python train.py --num_hidden_layers=13 --num_attention_heads=4 --beta1=0.95 --batch_tokens=[32768, 65536, 98304]
Each number is 200 + 40 x the weight over the matrix's rms, rounded and kept within 0 to 999. Layers, rows and columns count from 0.

# v: layer 10 attention value, 256x224, rms 0.0871, rows 249-255, columns 168-223
# o: layer 10 attention output (transposed), 256x224, rms 0.0786, rows 249-255, columns 168-223
# up: layer 10 MLP up, 640x224, rms 0.0981, rows 0-4, columns 168-223
# down: layer 10 MLP down (transposed), 640x224, rms 0.103, rows 0-4, columns 168-223
v249,184,216,232,218,216,189,204,194,189,204,161,147,270,146,248,171,258,213,158,138,230,174,214,228,245,291,220,138,250,320,197,192,257,117,244,225,115,221,256,211,108,252,148,217,193,178,299,106,246,313,144,268,168,253,272,241
o249,262,254,185,175,227,202,137,285,228,143,266,202,215,172,208,223,148,194,275,129,158,250,238,190,183,122,96,156,259,332,181,206,227,225,225,221,149,196,176,94,228,195,340,213,205,213,143,220,202,222,159,154,282,128,231,174
v250,150,250,176,178,229,233,138,189,250,171,176,172,129,300,125,170,216,211,168,282,225,258,227,144,194,211,234,241,221,274,153,256,277,89,316,209,194,195,275,201,135,166,200,209,172,244,126,190,193,241,147,237,186,117,225,200
o250,105,295,205,214,276,244,239,201,225,253,275,155,162,171,263,291,288,206,232,182,211,195,192,107,162,269,188,181,212,184,295,193,171,178,240,225,203,129,125,141,224,190,286,186,205,221,209,279,199,200,250,186,171,245,147,180
v251,186,208,172,238,178,169,150,211,197,312,167,196,165,124,237,169,242,228,124,249,185,214,219,150,230,190,200,102,187,257,134,186,237,266,105,286,54,247,250,218,220,195,95,176,180,252,244,252,101,180,255,190,101,183,167,258
o251,231,193,157,196,205,275,199,230,200,139,231,169,208,170,218,188,160,98,168,180,164,165,225,126,213,171,125,191,218,217,173,280,189,106,220,220,172,175,231,243,147,225,99,198,161,244,260,191,150,155,211,169,218,175,93,184
v252,192,339,270,143,204,237,149,169,180,229,190,259,129,64,276,179,215,190,194,200,248,224,201,100,151,181,93,149,157,208,227,158,132,213,140,196,181,289,177,268,184,235,164,285,118,222,231,178,157,250,105,267,199,222,177,175
o252,220,211,210,280,313,226,221,173,213,252,255,141,302,204,185,176,126,153,186,188,205,217,139,188,285,148,223,204,182,205,109,200,229,101,239,161,188,150,178,223,174,123,152,200,133,153,275,220,256,231,217,52,223,165,242,158
v253,171,244,198,174,204,247,226,247,149,153,243,276,163,242,212,256,278,137,230,283,212,106,255,218,206,189,275,121,248,199,158,185,238,207,199,134,227,192,188,241,125,162,116,237,172,195,178,269,197,251,170,268,206,159,222,220
o253,171,187,159,133,223,272,123,117,327,183,291,320,177,195,193,184,245,264,184,218,154,155,103,272,255,212,171,249,158,224,161,154,235,184,89,259,271,158,184,136,214,200,273,233,287,118,195,176,213,166,225,226,201,264,188,205
v254,271,254,206,102,168,214,279,130,239,180,229,210,172,212,223,256,79,229,171,224,162,149,150,201,221,170,183,232,201,150,118,216,134,120,289,195,246,256,133,137,195,215,172,229,183,185,313,131,232,258,90,239,240,152,221,175
o254,214,209,229,162,221,175,274,181,214,266,131,157,253,161,214,171,215,297,307,213,118,218,193,128,251,283,146,175,186,207,276,153,217,136,218,73,202,122,159,148,153,261,254,278,175,207,134,231,249,160,241,235,215,192,237,86
v255,176,220,211,216,251,246,241,238,308,160,169,260,87,149,209,211,242,133,154,209,175,195,154,127,244,158,297,126,238,152,166,204,319,221,213,194,173,171,76,241,98,189,141,180,284,172,49,149,164,224,137,157,143,224,204,227
o255,321,313,85,121,128,215,190,206,72,246,169,115,265,245,162,240,224,241,158,286,239,170,202,155,225,173,191,189,196,189,194,187,228,182,200,236,108,254,213,266,165,211,229,266,280,174,216,170,115,145,159,180,192,126,136,256
up0,250,275,206,191,228,243,193,219,177,296,114,214,214,137,277,240,160,183,290,211,209,264,203,297,158,117,202,183,204,298,230,152,134,154,132,230,235,135,234,162,151,179,197,136,139,183,208,236,244,206,140,217,159,161,193,135
down0,179,192,202,197,171,234,210,148,289,137,202,190,227,152,183,122,183,187,196,152,280,230,145,185,276,231,162,197,149,157,153,227,100,159,191,237,222,198,247,312,166,246,159,172,208,232,244,128,149,229,154,191,236,231,226,260
up1,153,162,263,186,206,264,193,230,199,141,185,230,195,230,227,224,193,167,191,180,138,187,155,125,192,176,107,215,193,219,199,249,100,261,196,201,232,214,229,203,252,184,150,226,130,227,154,185,177,281,144,217,177,169,282,124
down1,208,235,245,233,221,205,202,195,207,205,189,251,205,225,165,156,212,235,166,142,255,255,216,202,227,179,158,179,133,195,189,153,228,219,156,183,221,202,189,195,143,185,205,246,183,175,202,175,280,213,212,154,251,201,239,244
up2,167,258,201,237,185,233,208,223,259,160,169,230,193,186,220,250,196,214,233,261,139,130,257,190,252,192,151,150,294,141,199,210,234,174,229,180,140,226,223,117,206,213,172,188,269,215,253,211,183,192,236,174,245,230,205,203
down2,167,130,164,172,186,244,276,198,295,194,172,179,130,200,218,188,220,208,207,305,186,212,193,235,146,214,175,215,170,273,183,209,131,226,256,162,130,173,276,224,245,225,187,208,244,153,211,225,156,201,260,139,175,162,178,202
up3,319,195,186,259,191,254,232,143,202,156,176,217,264,133,201,163,211,157,166,173,163,205,224,163,237,203,257,171,222,171,143,248,226,199,239,252,193,129,273,198,247,237,161,150,227,253,125,217,224,181,234,189,160,170,135,192
down3,233,247,172,213,200,150,279,257,331,174,185,237,116,271,153,222,174,253,214,211,207,204,192,165,205,206,203,204,233,193,222,204,261,137,150,187,167,197,270,168,199,237,166,144,291,237,234,165,167,117,166,248,246,203,177,238
up4,214,220,165,262,227,254,230,192,158,257,174,223,260,178,187,192,143,263,197,223,230,201,178,205,134,173,238,224,237,254,182,170,221,260,209,251,235,198,240,159,160,221,233,160,216,162,184,176,175,231,114,144,182,147,287,262
down4,180,184,209,249,236,229,206,154,203,141,175,242,219,155,235,253,223,159,178,215,194,155,192,230,199,195,89,144,266,169,182,211,242,270,169,210,151,204,142,231,203,207,207,184,153,179,261,277,164,133,229,182,257,218,163,132